config.yaml
d_model: 640
n_head: 10
head_dim: 64
attn_scale: 0.125
parallel_block: false
warmup_steps: 200
Each number is 128 + 32 x the weight over its row's rms, rounded and kept within 0 to 255. Layers, rows and columns count from 0. Numbers have three digits each. The size before them is the row's rms in percent of the matrix's.

# layer 7 MLP down, 640x5120, rms 0.0387, rows 236-344, columns 2816-2943
101:180113105086109125154112103139076041140122113160097153085110124068119125176115201119118114091173108082166113162087130128147104147141103090103093102158084121136130223110132118149095071078137054115144075104124123162085139113145138158146084126127156127151121174158122186144124108182154130060154109187103140068094205119100131106086126074000132147126195083101069157134138123146112135129153
101:118127108117136100127158145139162112129047130163110166147090143104088130111111152109106102139131098175120158179102104162099101110186164139155144147121144091092107182129179104192158112144147131125115109113124141102153053146147156122155126108089091098130055111111135103141121087095137197092161118176133058131142158143099109130119114110143063136148147080131174135136092114118076129114123
098:102111096152185192056110078151073136109088156109045121075087152100174137174087103081149174104090158158143122112115111133140166145104218114101142128161126141243122104125160145164110171161103080172107114126119114160164152163127049135165125096125084113134151121127134093123153084093133092123137155115131164137105126152105153089160095142106143135116157120146080099136114112137120138124107
098:115105131132167146142141136177156115108130133133150165066180102133134171159099127159174116123103132124095106056140158058189159131133130148106137211140102169084109171101149095167135129140114134151115164098087122115136130116140137123176164076172119105134141182120131135178114128157111116117091125103111049119146128098073146096186145110147173106091167103073182186110107120183129160122122
100:163134080127108118110151143157113106098171109106136130110153198108121082134163168122076084116188138134104140169155122121174089114119091145197079138115165147165135120112152130195128124165118147160131206113083153154133139110097108069149089093115160124112194107177148136108176179107125143127165151120133142155133155124116099079141098122153159129117136165158076099149139103170097090133099
097:109118065190087105175135112113096072150156119100161160118135119165115114114121117120127107144057092199126073116158142132107166117102190117190139144173174122182145120115111162076137141099146142125134146119121133144152142139130143074168128115117133129127157080129153126173127116150116106123102159083113166170107190078075098143096172138047095159137114123140046148196135120122101148095092
099:166138161101176179104171105136174134127090135167186103147128181164098117128067095150141116183149145109123119123113101166144130101091136122125137072173123189105175168061108118176124129164186072141107195166117061091144135136151119122119119095111099129133149044164101117120172148091115136126162112135068142124149127082055130106070168132176210155139124183174110106103154128139165116126113
100:069143119090111106151150119123126107146098119081143158064115170192144140172081120137143153138098128116157120113142110147137104136154190175146119128152102115107128119180121111142096142120099122108129123126133061118046154126160110099172151114106151127151189105125178183064086127156133098113134023093137148103140140098085131149153153132168157133125132111128136109117172174092132151106147
100:082130105163169180105111107099118159111089153106076200110114104090131216172114093135146061058154154151135142110083074166181107154101060122105156132159080132128150119174156080182100178185110055116132164026098102090129099206096128162090143139110136132141064164135170064122151166098079127141114166186097125121106069156075127123116139135114157125124126137134066119110126107108154116165095
098:139164119118179111104117101131185133169133141113137189125124169127113188116137171084146080122156119131070130097149131191059143139179113083136142094199114110085115203083128119162093145127120115104102144134095079104165162123121122123136074149130177179160159107126133080128177158186059099184154129142098105131166132104135176098107180106054108171146100099089137133099153124108134134120108
097:139169130111118083121166156200123077090152129093099134167152117040171133117129167110108112120121108130186162157177117129074130168111102153180162119064158068102122146143162164117155126127094153143089110172094115129157131099068154119105179188149044092100146081132116137116135135070129139173154179165101168130183172063145160123159138152165081105128124120113158124146090135136134096126147
099:181182092104112170068067158151185129152125135105094126120138141182137172112137141145140162178172088138072084155125110141109170108139173183145215158127121100119084150087146149149114158080187132172081093131091195150166042152146168051163181094075127076075148128118124156160089178146114101158136121095127076157170139131044076121175129107091165103091133173134163118136132123118158124087111
098:128144104177084186145140144164118176133117128113105111178125121161114145124138170114101105116111130133168144123166112080162163105131092109083110151121070175104103058096166164117090131111058149094093174083104136138114117150117169097144067083125153146120105098087142118101085142158111193121152106101137132150112095131188157195125138145181117096148094135147135130118179109189126115134105
099:090146151160086085147215174132144143158053098123162161209138137210175076165135160134124168165024152129037085107116132146093170140175095081131105080109106161133136113132105102164109112144144038102100082109151125128047128191140088138079122150105106149139082107167149089154151141157102189112131124118102157137138073164070144105114164136162051107098101170126139149075152154146156163120114
098:107122098127093160116125084109084084113144085089138139134161119103137120060125152125114094087089115113113100255160122093110122154124140108114105127092067116177155140104169107087129116118143140128169125116107143105094083104146143159152156124118157154165144085123089145067121106151193093122113149165118202125085149135061143135134166150118061124123119153134064119134114107096102116105077
101:174149127183165072129081160115154097144121106113101087127123175132118165118145123158059109116137125126103153123085064119106116035180126143058149066118105162121169171094105094103125148150151130116137138145139095126149089108073158132130071179106103110140169154144155166167090108053083102123160154106126164115097067168219170142136150079137085187121075122142112096115158133141124118104121
099:116118125131091094121078079138143088158126087121052112095081157047118195175167136073138107127144083118151029104176164099125101129168203191146101131156172120140112115145137114130137099167166101094063133130116114172159136114081092131134115175149147097165158162147151100170145169127133171143185152117087127120164134132088087139187176140212131172135135110101116117100194102130120108112169
100:151087121150123120121118101096155125113135134077046119130052150172025123117117119159176081166123096075104130087125132074155095137130101122145159125147128085087150117138135111106152176180126093100123097075149113131157082156184165078182175087121102111115170138109113211109167145045136144161124150195107132132079119137072175085163076127170131110113082096133216088132145144178168120217075
099:128171070133129151189098154133124105174192122148078154162142149120105145126170075112150161071114136114071088119096146106146131127156146131120104103129183141165135139113085137068152161128157144120119116123140099067198091148111126116125155150168087165134113116114153158154123158133159100202111141125141085088105138167043136131131093079103187121125098110127101118113053134131137072115115
102:163144151094202142129145149199131109173082141175119133109156149157102152102106121120146135139068133117103117074091123135145115107116138155124143083114113149175127111122075172184132096104154171046186155140095131123174085151176104131111128146147140126190092157144123143188135120118182091129113078156095143104103115125093095093070170109119058174146072120145121148071181146141117138154124
101:165151076158142108119189138155080099161084123163141148161075152046058098141136127185145112140094169148123162106122158124085128147139160146109111146089104125106118106095208104105145113140107124111105161126169118124101135108129076182200094090138134111113142109161101101055068093120161189096124161141117162115127207127168140117134096159126096053126159135120164105132128139133162096141135
100:106137164196118159090129171123180142136119137117160161123161117090145199152093148150093145150132154126076115119111154111123097132117134115092121061117133160166106183128160145098147129155142147117115139114150110127150165131099113125082133051117245167136149112052197120139140091169150096137144064156125122070153130124059110129079142104188131104149095089075147177167139123106080162069123
100:106178104192186073155141153102131095122178072101063166138152084185111115156166181170120105138128131135106109132100114174147183133100125133130133140173110132146175085147123127092188123139149150129134148171104121168096142135119187172152152159142146102154176177126186137073120134113135101142099065171032130115211092187149133184078161128186179117120067120181122105174123114112165114157142
100:128132125126157135063100099070129119154081150104094124145095114110135139111141173139178105080121175127091077139144143045095116140110108094066140074141077169145124092120160124138165160122168116075135119129163103123118160112128187144074126062127102157204124162112150084152165143146151085140106114167136153105184154129133124137176126106128197177120138122083170152154150136130146086097136
103:164171130164093145151130161139142111126129139199162190111153133117137096157184192126081159150135145166080114047084102203179105134131100174133111114140157116181163126127164142148125163139146178088162127168148120103178183099178161138077127184127140152157201128099117177126119090186130116169131079173101113143124108121130157182153106138147096130110171180157133092105093107110144185130147
101:137097094122117092189156099186137180129152092102079211119149123145087092117110102098124146209139122126166199176102149128119139185135140129150104195110168148116088153142088130135112082128150114113116118086103128131098098117085097129132143110145117093130205141169149167128131131137194124134116128115161133091121158071064105150132145147194096159171133106151111113093179157168120149150147
098:136132117181161129171088185105178102051125137119205085132110146161082118188141065061168065104131164147150130137082123137111175107143140151134112174104114104179147138152155182237149150194119177171144091173085108102120072133116130153170175130129098134149126125131237089156148115125110131057093185082079152149144153041131147144118116119134131124175144157158063082127109134108146118136185
098:161125059121099144149126067111143163154135105137085119110106141137071154202053122122102131160146102114067122103099107155104137104126107247175151158152158164114165080099158144066117153119045126110186124092081152070135138146084080120142093130143067104227155153137126194129105119197157117091127069113117151164128144131113152164157133136166098129138114137156116136112127131140117139132123
099:114163179116155132118118134178167107121129166143114163095138100093065073153132129130121112152055154079139130129079163125125147134181060147114114104097083111151122110081123153157110143164090172145103148097150103105105148142129131131132096146119123110216127143085127094114136127161145172105145140140124113069115167104174145126123130152075120115096178067155165104108163148104162130104154
102:166158165163099114124060113123123117135149130075140133099150069086109178193103134072141143095087080101087152129138159142214120117179094194135101112136144143092117113125116095094092124166095176079156164077120115114135137135155142113070170135150144140097150113135113164113158080101048102097126136109122125137139161124193170104142138117190157178060156218107028130087142111138110148104088
099:092140112163113116171145184119175125100099172151110157136090122088083192116088152080100121136083144110114126099115102144109133143178118130135140129188087165136121096148137059088109094117122099133105150139078144107128180132152108193110043112138130170080093104109153080130119112106092136149119091134095123123115147089106191171150199090126148111114120116061088118119105073109074143148189
102:145137165099156049088168185092095125162125111160119115158133115080112061101168120147127055162159070146144095148123148097111125109086143113183127071122156166102101146135111090107120125128133113109111235059110157187113181104147114088092165160069130165137118163121156097087136129141106114160142178119099127127119160202191146122177195151106134192133153149148034061158125129137105173115142
097:141167099133110138071061112111128161118146027127106115115127092131182233150134149141130076138090148083102138143150185183121129071091076108143046151168157126078174124133188087083134177103080173095134132122105150107130095166086135128064165100132191109095123067098114083129133124150093170141128015120200081145150158166075106107141157189047130082117122224084093160113148149080155129166138
100:134173127102106146132170100147141194158154195177133066133106095137165204133070105036150142130178096155139146136202152199137137185154152135125094154109119085085111142170091118176182107153173126091140105145185189182121108143132127157215106114170134104118149134151103157168118159106114084128117073116139167137094183148118155185114119122181153173136108187132163124085151125083114163099115
097:187189135083091093200132077135172143151109111118141104179128146148133120136065149151163117136125162102106208050129137142078123102193062121143139162164167134075142165141155170179102106203158174099166165172083184098156119105105142154136177075141063132126102140165137092124114109105156148121132107160172154143160122149216193080125114123112111133185142103185130088113124140184121159102115
101:098138128118123131104126089119140100163111136140088190066195124197097107136173121133143121101126149171170129092177105071106147178105160126081086128177176103133144094129089073126171109102121107155176126104106097108139111102169136163109110126084158158153094169134150145109140130089135130131111110135133111089140110086146109064083182091168126086103076082097156121147109185170135149080148
100:185134152164105118043113094105089108122167062085197160108141070131169176132209141151125089098122172170103143098083085033116121175112120121135128114145119127207128142169142127159042106111141149173064124089160134156128077207162079091171124168119123132174125141102154135174130167126153115140120160095149055158073140106016125135105093162133135117137056079105115135115140127160126073175118
099:145141169148195108138160118193098112145127148120101063110103145014148186113102178164104108136147129064116157099139144156097160141154115125127133138130109119046084201144081197172102086073127074125082092101168124139154173118140108159144127111161149100144086149141137147168091100071135121163087039109130131116062145134132153146131102138141121129149119105112076132106158119133177065121148
098:153105081114119103172138109030094103105213160126201109155092139144157201170176105115162137164151165046113150126094176101159184122093049134132194132153140165083090128104113101098101117081120088106173190039120126125117145111100134119139112159076082092114079115092171131112125169128152122157148036153059155187116146114142174138058149148110089086096101140130090125094094138166118149139135
100:145123165123115133176139150112144124137158171118172141170157164178121094108174092159128092137156162172076098092124143113119128131094096096135074098165127115170154204140132149159119098067164112103187116140154132103100152085100114095105125155139121114108080143127159113144179083146114090138135151115174133168129103119146177089072140160193106101109174123145156126124183157182184155135122
100:149131158100100093122155127056173133099139094115172073082134107155129182082071145127066099153115129160113124197082131105160088101138141078147194080095194182122127108106122135141131131137134162107153072180150102116167163118121104123183136104186109118070117121121098099183153109147154087094128161098151084159116116092122108123071165082000072122070125091095147055113170133128167136140113
099:163091073197109152054099162151191187065094066070096177075124065137098179202110118098204106101081097086120130154110111077116093150071173159027120196089174069118124082132166120075150177139159195105110085117162124140111133155154065107128147126123146094126166119127124125133158098077149095134151125175097105145149119188255099092136100129071111094139178071143134133125050179121118083096130
101:097100124146083142085157155154142219112209118108174185107110150082173106166160137126127115157156150104145142116043078195138159113105093100078143099134120084106111166147144120208111101113116131142122170148118123148156085085128101140102134107148144134141152168146149085148158092147131149140119159127169106168103146167131153114163128113148046096123099135126075112148107132162129075141133
100:136117150158152106118108161116177102127107152171113163115103151099136170119119042145088115181139189137089131138146158099114161111151113161195128090160077134158096133143144105131128093125107150075145081155085151098171148158116124188098081166108159109133148148125140088172142130124154121154129097179116191137100115071152173133160091093153110182099152096102142088151115113168086159156148
098:103138137157234116139199138117167072156170113221115101053090104085141150130109131105096143065142122116170118163200091120151079101134141160149131135087080120138098130181177074129067109157105150109123140081132155048094170124123121175163124133104117158132138202178084148105161119129115204108123140117152125077116127135132142084157109117116151103138171133128140126102079093116105155118118
098:095122100135141111169105144163213078124088111139099116081142129075136170185144122146132137176159125157139191063145142065162090115134119154156098131123136138090125089107130135031175103144129109110112142134129208138125150179176166193137076043157081132107113152106070147199157149129067062148183119131099106154101137137144122151103188115144134160119135075111157151127136124097155103107148
099:126075118112113178067115150101111132095205111139092148161101127146140051195168129157138098120147170155128164077092167110167123165179174138118115144134152137166153123152092103137140130138101134147040114140101086142185137180138102139116166121082161112115131130127135105137130125114065126165176183133152182116117104118040168146110079200166157113145089068109097146128092173102115118144123
099:110137145088162084104086115141162121117133117097112078153127174118125089085121099093145129111141148084124114065113062134130131080134148122132208127135142128158124111124118123148124154137108173170129099177124146143228101117156207162115080162083060098152096092177155119089120108109134121131120126132158111139165119099131132139064172137154147134138148167156157157098182173097156155156175
100:115130141139147123135140155123148080118122119153145114139055127070137132185176149148070112180112151146127144062133162041145129079115127136181095126106171118102126173099167108129115143122143161127116069119131074121116061177136100128195124075109068132108126130124143133100116081146111140105104116148138148139149077186255082101091134123129112130116178153129095116141123156161156099085160
102:041130156152135075145133129152126030133124128145116152107127101060129148106129099110129106126143131169159141161108161130150118182143154146129147094152187158143121142125161099125165177124142122128097118110094113125115136126125072105114154115129149139121146100107180095102153114110077196109092151117147161104045155107153139119166116114174116121139105083109042106132124161145167114119123
102:128144117124155139089106117119127103148088113046121073109113072142147168121155212098125137154154132094158097168079137073165129081116147104140116046172075124081136105120141141099130092133113161074177106133132116092168158090080119135115109186100141192129126095173115163173183149177168094131157069108109172135127088159197088135141141172094160115122053103145121132113145100146073121100138
095:137221089123145125089084123141144142137095137097081070173094162200102046157146167156153151146104149127154177187090129104156165150065110080104138172146137151150103115137131175071120105178115080144134156175174144150127117139100142123133121090099108159146191111159117106119165133170169140119111118131130085125131046161076096088128113121136140162142083137140173144140145113077168093112058
102:073078116170154127126113109123149128118177174066101091163152147144154158116125105082048183180123027162096171145107141168091137124152098216178129144118104142141140136123127118122107085135130138114114116105134123128108090120171154142067093102107149144124142132092117128113112168114113182124122169114142163131115139113122071060143123116113077146115098146093164110151136140153186159121123
101:165144170117136082105107125132107114129106099071100147140128125151090169093174139104134063116189078106102129195085139139163131100100163158181166174153136103164143092119174077110070081138101177152079093146094169148179064160114160141203100100120121180127140098095057085114145122097093120150161107112146129148086115045183135115168139087165192133200109031150105090106138120130150092137104
096:121135100107151096112145115207116133143164142097137177122163067129164120123088167139161099140093116131145130129166132110103095094154137128100097121093154175120183130139162158104155160140152172065147155163156148173179125166172162140110141108157138121183092125158133095112120133139123112110131182194150169152070165139156127120166155207095141096119114133100165126152157158135141082135121
098:129145150080101134103110090104079170168090159094137156160119095130112141114135110123157114085147132090188123082092149175145139101155163179130182128208160113178131069138140222177097137117097072121106098151091151100138091140165114148190126072140134138161126164144108087165083177144134159140111124115143167101155077144092143114168138086119065149169054136182183148106060078119127157128158
103:082104153136113108116169101104174118081151080070184130148087134145078090132130149086157119108146175134104074178168107149094109159105164088141163095122121128106110134130147129098146114100136103167133147208148174080091111173170151130148181115110121114145124173138100153169115079139136137173122174150102086131062188173183079096178147130025157148132127107103105130113177110131105136164112
099:188160106159124117124195050163162189145141075170122104113133103098146119112113110125153191131173060138168109155111112088166118137137162162071105156206097113103100133128140140213142161141126154173192131174152134138113169102102136082136121108128136166083064115092137158137162130105102105186126131124128103171084177140121137127146139163071101134124071159128145140148097073182103104122100
099:092161099107148138139135123152111165140114115128143157135077126204123123087131127156132118187123159135073099064091087151200130124078166119087108184150106108114155089119146132132120098146106153139156113149207126152088088178112152139133085135116148122120130105117170188082144159112187134152147186146156128122157154149115110090187080143125145130153136128149100122119098130153168093155170
100:153088116142114096132134142126099110165120141106165107133184185107142133141083153189114106121206208136130136137106138150110049084159100106201082037045155191102032139181149120205174107148143151133155126181142115139132163084141094228084192128142137157107124123096147141189116126147132110138109217108100174105145138155113139086167098129099191177163177131167143084086093127118129165123122
100:137172117129152123135132177123159113151104061127223106132135144116140128187078153187131114113146097135129143147162160117119109161142117110150166155183147169120080126179133126139093077184091103176189126127153096103151111091091111145112153118164103167087164089142141081127155156138155145148068099082124153148119174125255102116177128118165138158128161121143139067111132123098116135094085
102:118117122106065096116114149094113125130119141104094052140126138117093078120157130149114159163123129106143100152143161099165155112084119121134121173061178098076147113147171143141128168120122155116130098109161141102080142144179068133093122144154069127134187119104166134156085112131161110132132136050151137167108124143170105151201107103153120111150134149117111093111154148117113140148111
100:128084104100150190153116129172143155156124173140209123106119110080090141110120130158113110130119090178106125175120128101146139133158134124126097117114107075077160068137131114153138088140079181127131097151135137099107137151119162148146105144164122150133134126162134043132082092128152155118136075136157120141120123142067147151075124128115134165128098100130103117051125165114117089134127
101:093131132079170120088123118185104146138077116091120102179090160144105100089107099126150148083117137106106126134123146138145128091157124107152120047081145151105136154074158132068146124169105159127074123175123122108123129090171137132181155116055086105113131123172151128166170135137094172166130083181153121189114129139090181130167128155142178100119136155141158126166099088093139100185110
101:145093086175095054119101231181091129150129209122144116102180055010159119126120115182146108122150146122153163113128161144112100102088127123128087047129125077061137164134142081104155153098117155126152137069187119110221097165157105163170092115101151175171142125138133195133124122122114089139095094153102114065072157143134125066134159064095122143150107176138158159145190156084155164129146
100:096114123122145116148178131158110104127117126199075099145123148081130081154093091096143134067131108163187116093118134107117093089084173121137122156127030092133090168081183111140110165107157165111081147148145119127099129099148164195158157134105104145154096145156150060128176110097115075091118155161154185164078134132098123102114148149115134117120078100063161179130109185091144153136179
096:114150164119135124139172157087109191118134142095134145128131131177139193169060126127112119155169188099112182101146139071137128110124114069168117169132063111163162158151103133125107158148114083156136097075123143055172132121116180114099105134154146091111125087153122083124110154151112104092121079057132129168154117122067145078146156053213131129130140125118113103099079085148118114079178
100:142152164083133166116160072086098122121082158106125117223119101131121125118080067143124110100078096118123179184141152151136091112163152101142136140127141075144123111129132154101133212120139167162152129121142166121217128132122141136151161167189100116151177149110153181142110098101184116146094172156094122192090128151168106090164130096093144103123162163098095100119053157139188116149094
100:095148175155078150080095089096154166159091131171145136139160144092109116149078134101151126124086171103146127094135105210117129119136120142097118125141100134137068160121149150094123100088135116105123153059166149126175127186146148123082153140121148124095113108128112145130163191125119152118150126125161194072122132133154125132071111176157113138132103120140094178169037132181167125126103
098:122135091128067144101120151170146146116120115168166122120156122139123060127136228149152131094173141080084128160125122144101095047155146127145139111124179151148099103079095104093097124083160174139086119124134111119106103091074095103194141122128113109116147153138128134170123098096194169094097194209154068112151128157156124140097132184130112149098111120086158111114168132076135098132196
101:123142145114134112113143141131162143122077150179178112149198159130074147178138138183081117082202089172143102068134105166101118080127151155127077119109178151133087128172120109156177158131156164122103118114104122101171094139095148132151114120082164127135159109081130136096106167102108099147089112162171103092105127148178163163111093093008152108137145091151114127137127074085123155092128
100:154088179137148150113123111095083124133139174095174110106047151040117077125138116188156101082110065111107138136145091184127140110069111180082108133127122153128107127138150093165146220099117070145124141095112168127231097099104151107095118139108114163184163131122168113070127138178123139081082175156156110128131144156112151172104112117103121107138138151115142121145128137101149125153113
098:123164180160151111093132120151079163097084133095084143176109086145131155119118188093119119146117143142106136120119102167180102097057114104177161149088108144096175093170061096126094108111114121108131136073180116167116165108133131150104122089154098118129153090150120107111072119165201090117184127100106163066159136163108201146120123154140066112136172094093071177134093121128074089110162
101:166168129110114187127127125093100122118131151143107176134157125090102116138144148076129116121136077113149138137043119142066062186104095091162130169080092153111081122118174135167103124118117072125137133125176113166104128085133154100123103120103115148145153145173163127136155181115161202139150077107092060130149180130149165142130073136059130093093192074193152137111162122089093115174081
102:118134180093173124130122082103158122151183158170064161155184117114095133159069060145048118104145156142124149064123137156140111087151139060164125079097150081100155121099156185145073094151131169124134123142203147112117163172172164128124084150122129124091070107128138076134100119074127155087121141143102146096102139176125098159141155112187191081073164148133075122204099116132138177110096
101:156122108147142120151168131181128089147145143197108143170196101094140133093155161111153133130149076199074115130128093120110116105095105083132108084099113110147065120126103095166210144132182068093157141123167092144108120170132097157148088122172171117121143129098065086156142112133095138112116145165090163118120147107173161125120125174004189161130111127122174104088106181134167129119077
098:097098134157103152153116159165198202097092112067099115087128089125146184071200138140104116152113133129059074127061117085156151112171090094094140116101147114120081062104140160172103141134151195098105167175087131119122151177150151129109146120127177162138108067074173142137114170116178138122087102126121165115180109096031165125149097115120157124146197168153160104109134140162116139111182
098:100070188100154100150137086155083114112112128112125141121141115104145090136150104081152082099106144132180220110107103085171146116149118122119157107098143095132141210088136131130080132137099196100157131136160147137072063105152130131126104080101158073128140102101136136110173075160172160166156185150102161169175111103111198161141098116150117108160159079168094094115114104154082170133067
100:082094100168119114099178093123168109136135110126197148119174151154121144146109109190130090137158061108087134167126148184105170094118089082137188178176208160141181111191095082116123110126131178151100082100062119149148137131101095129103124119139141139169177128127153109156122105143156145075159162131108128080116101126086141193167134105097164090102116125155178100159129064116106131125132
099:175171160137096086108152148078191140103093115077087092166128104098087164139092195114131137180140207137162134127066126052126104157113148165129120144101159121072110113122164132119096184190111147141150092103111125133200125098125113135181204126127113130149138187087123111190122103179022142128105202229133179094156139104074113125144143147155122152131108173134129111170109131164124109108091
101:128057157112105112127156159110141144141134134091138096160155093087086161062093162153082142147143181155100174215140156108162125099119124137158138136134166165085153127163095124107156115130144155127099109084076163172096089143171149162137154090138145110135105116149094164138086125190113109133156183138152138185188096110060186083151081170154102159151138120102129148092063111069178138125198
099:125027128117156119150113116121131145096095120125104158159151081130149127219074166072119144129149133148113125182121136101144176129091164106188129138075157146038098133158151132110131162124110158213165046112149089170108103097167084098143139120184117141080095150094162173116122134148117071099125076108112115130209103138163156150148086153070136205136120087139133120158127156182101138172165
101:118126127135106155126110133142106087185226090108226117130165119143191111132097109148138112115113133108132131055048114074114116063167174122174092168117093095061149155084149131149167128111120109112131185088134135163174091200046083053081151167098085085149115077127094119104127121112185144103074141126120128093150060134047114147134110202045083148163103099171144165102099154155136126127143
099:081162121088128202119122197129134175152093160173143140101088041107149167087148115113167137086166138130138156147102137172124136076099152096143144166181132170120140103107166079133149152120154102059122103081151168189130158031135074124132123149134052153111146105115103118111156140118174199103117121131142101122115100093228126153132137131157136155152076152135112118129136135190128070066157
100:127131140148147129111152131092152108106172118197061110106165119147107095056113161173169175075080139109150133177154109190067134119136164095160156102104165121178087130139094141175080182141092124135096132121121121146086140121154138118114144144178068133127147127139120089080202129154093151143138169174181150059136147102088128145093099167220133149165092108127155129088112145176127110142128
099:111126084198121138104056171117124134162145140152108155122180130152098183165127138172085148168089106112099094131093138089170095092104139151090125184107181170138167139145120094149151145135131132147114115095108142151132074147155123127117126107103134119194152175136123157143116183118073130147193111155170156134130157123096148128084196129105222164122106099085087117120126090083180089159125
100:127143118102106151143063131103157087095161163120147180098103128144108169130128165138147081177072132128076147156176129194142152094093218116123105164146171131151098119113176125125115180158170129160182124132171166066116085126130108109141150201162161155127106102132204126122155174083137135126117158098110112151099153143116145114131129139138161123145177213150124170186131181159068101110111
098:081121099167093157125170129151133120113077113167061141131114188127183143110149117132137093112049085165159089124138110067146179145094096109100122095167141114129135096125177154071129116115104148118111132109098157118148112142129137148095159137085109098151113135136117106085141111109080131108145142187112100096163154135144137094118120122143151101066108132117203127123126063199158150115139
100:110046115091160074129144104126112097135147093157113131161130159141113081140121158138096154086152186075103123206095098133222134125097116124114163140086119117123124135156130157098091091102074147133071143118160169126066170166143128130166168178168094177092076119179129066111150106150165102111101115111154085153092166109123088130099117133092068115062096125114113135119121132112152167111140
099:145170110151126143135108109186166148143115165164096090157123178141090152051160153106120134082129126105092090107116143203083159204146168157110058096060113145139100143156117161113131178131145114129194112124138088151211102061121130123163137173166110156097161176102165148100043190123044122121110135119127153158114101139092143128114108188116125088139163140150139089145148112168107130130103
098:126146132081164188111120138086063075163158135023109130116130106085154128171168161180155129078196121172104119055160121157058150177145168063104131087089152068133212103153181125134150185146079171145123133197208176182072122123127117167129194136163113104171124103140116141115129145094078054177120187116167130079136121140132172154165105134153086116106180085121169116122113158211150149118136
102:111171092107174111113140154179145092155132172130128180165150092125070135140174144121074162090152159162155147170144146091136195130085107175133158175078142086191136060117095081097121108175155063090186124104157146136133150085087160124136096106160101157140144089124121103130112101116097156126132135078147144105130133164124122105118096172145057130117117105172123138109128129093125116128139
100:150065134146136133099092122104103160116107157118137127121169132163082101156119172059097122105171168099124095104064157138156137098118138119187104150160119112113114124160120063180123080108100172156177178167143140128123161108145122172197115117159112128113142108154097143224161154125170139094125108135119110162161112153061129146137136089178124101157098172105112150146143168164144101184146
099:122120148165103152083128131128125143144101131112138102152183109098122117189111110110090149165147151134079131182112146083165169073061122106113144118125102142125111159100157148103104059156155169081119110092115171116095105151119133203120137152123117171133101138128137125122039194093082137115142107093142145143115177080147126136105088173138117149111137119130127151120093107130107150092191
099:185119060140108129130163136117131176144116093083144099138155155137165175170139062169114143136097163134105139145122126085175125023094160135112099137123073121176126169117157104090111111101188162070140168148136120109077136167132142165143146136103143119125146139130119185138150075113117121157119128156155149145139164094159067148162123202059127184154128130117149163091098161110116154093174
099:130184119133102081108176081109114180180116167110173106156111155193128169106135120159068146081127118111157128091150124078133139137103141157103156082142177081057148138088134134136105065114163130160082170142164140092178096141153195140115087149103154136137168099196071149140150195130182141152134155116150100139121149168150166186098104105156062143158151163145083123076124138134134138115097
099:173179128095158147085120130085111101152122122080124116116097081110178089149180099166150145152090139171118123144180116140141107085116113159122113085157093075082175063107106166098068153142074128132136144135132084107109099093169142171210119093100118104190175121098135131118089189133191118162128180130149068076056120149197182171153091180059110133142150185078145125132075146135106161180160
101:105106146120183097092102179088142082100108137084129204134128156186163063160148146092139074141127120164120140116121119090098124135119171116121156166080128158107097099112135132102147127112152109094139092173166138116212152111174101126077116124126119137172161132109150133144097105174168123142136114178142185100109122140034136198110119085144220070127073106162098121120172098162106133092097
100:128142106155113127108109146221125093130129094100141158082101069176145131208121128133109159145113117095122166174129133167148102149147208126132127109148119161131114082117099142150160119100177148165134168134147120140149097108129110120141091165098141170074149118123159078096076123121153131140154125092163129171110113098124135139076112126139205104144182171172147079100104158102149122117140
098:162061120126093167149140127085140169118125122154151079090130131127177119106145124126109152161182099131105125083160157159160137132174149153124130136138121135152165159098145157087100078099130123128140124129114122148128163169139157110114162140138145156156050120108091125144121141098115151149136114132161132133174148151100124062189187120114138114116149116201130069100136076091087076072091
099:134114141140125115140115079100116089114115100171166117101138112119128154143137176086059129093150164121151161203125140160126141162125099144140095090128047125077070132159158134082151094073115112122174128087114091062151062167113202137080094122130123152101132088185100101065144142144157144184116066132138166155119147105091138104073131133094107150098142159116169121080158131080112131135173
098:112174152089125084159089106160150117180139105114205066138157128080174084105180149133086154165106140123137143094071107143119101158156151165142114128154046118148150099098179118104125108104109136164152091108140040095077142085123146075150092142202139126074123188115109151098083085119135159130133145129140081127166166129046106112071127147074114188143137068091149154125113144095119191168133
100:118122129146125166126139074138132117158092137150109154113208096089084129119137134157076158120133148117102141156138165053131119120107125133145149162120168202111080076112179155110135107090140133110141103111110108141060133134136112140197173126083165085098132104097136161171192120117159151151160091134135149092128103152130120127112109118150097170133113164178093112144145154175125205102110
099:150140140185108114176156097100075142092147060109097094175172171037099167154114111090164128116099195125167110163132137098055125134135133088096068199128161076091111130112102170073154185130153131113114144131136160078105140113146135150132124147063143111074105095143135095125188161139137134131131049158112146057049100151177163123128149139145081107089112115138111156086148122093089134083181
099:124191115163129141172136142106148094184163179098160143090088160160135191188172092093170105170154200098095141078091152130119166125129062098038157195136176157175150155204112138135130110154118083143116179134136126084156087140169102132067152083165112139137147116119211250139114172158156156101137147113133057136110097136159166116173116100182173094117131125090104167099101139159131153111135
100:146188146134106121117064162130151147113137137061114086127152186210150126160121095157097122111108172143144154115168144077181089141111053124096063183113123058145107120143143095142121150101100172112153096170086104129113130134099119088126105074165078151140135126083097107171097142129107157159142137121114099196161097206100096146100131105076112133152109108105160091158144151118140116173166
102:087151134164078155120135111108122122076152105061180114158071055190113090160134079101090097184102182125168132115191157167075127119144126169176161064051119135091184088062144133170129124118140118139089103134122073149085133136113096116108133118126134123189099081097176174112132066074125081167101160132097116144127097100062201172150116092102095101164123128131163133103087147155073125087147
100:132191106150090109099118123060089090146195152119182109141071134093088092158083133080149030115156153204124160070181144115107113068182075181139135149052109067089145104080104097175091151148151111088154098138104064112154137172135072103126130198134178160152110169115105103100091118155127095096127111111163088139115112077121095159103132147123199117153124099123149116135148137151132140103162
100:164138151126101120150174123137140154108144140152150088134134174161128126198198153183143145179145097138145105149153162147131069081157172122137078150154121117192089122150120135099128130068130121145112104156098101157126148141143143078103114090129166100155121146114115083128111120146132112153144173091151089149114168116128110097205148164182176173117131113087107097147190154129161098169107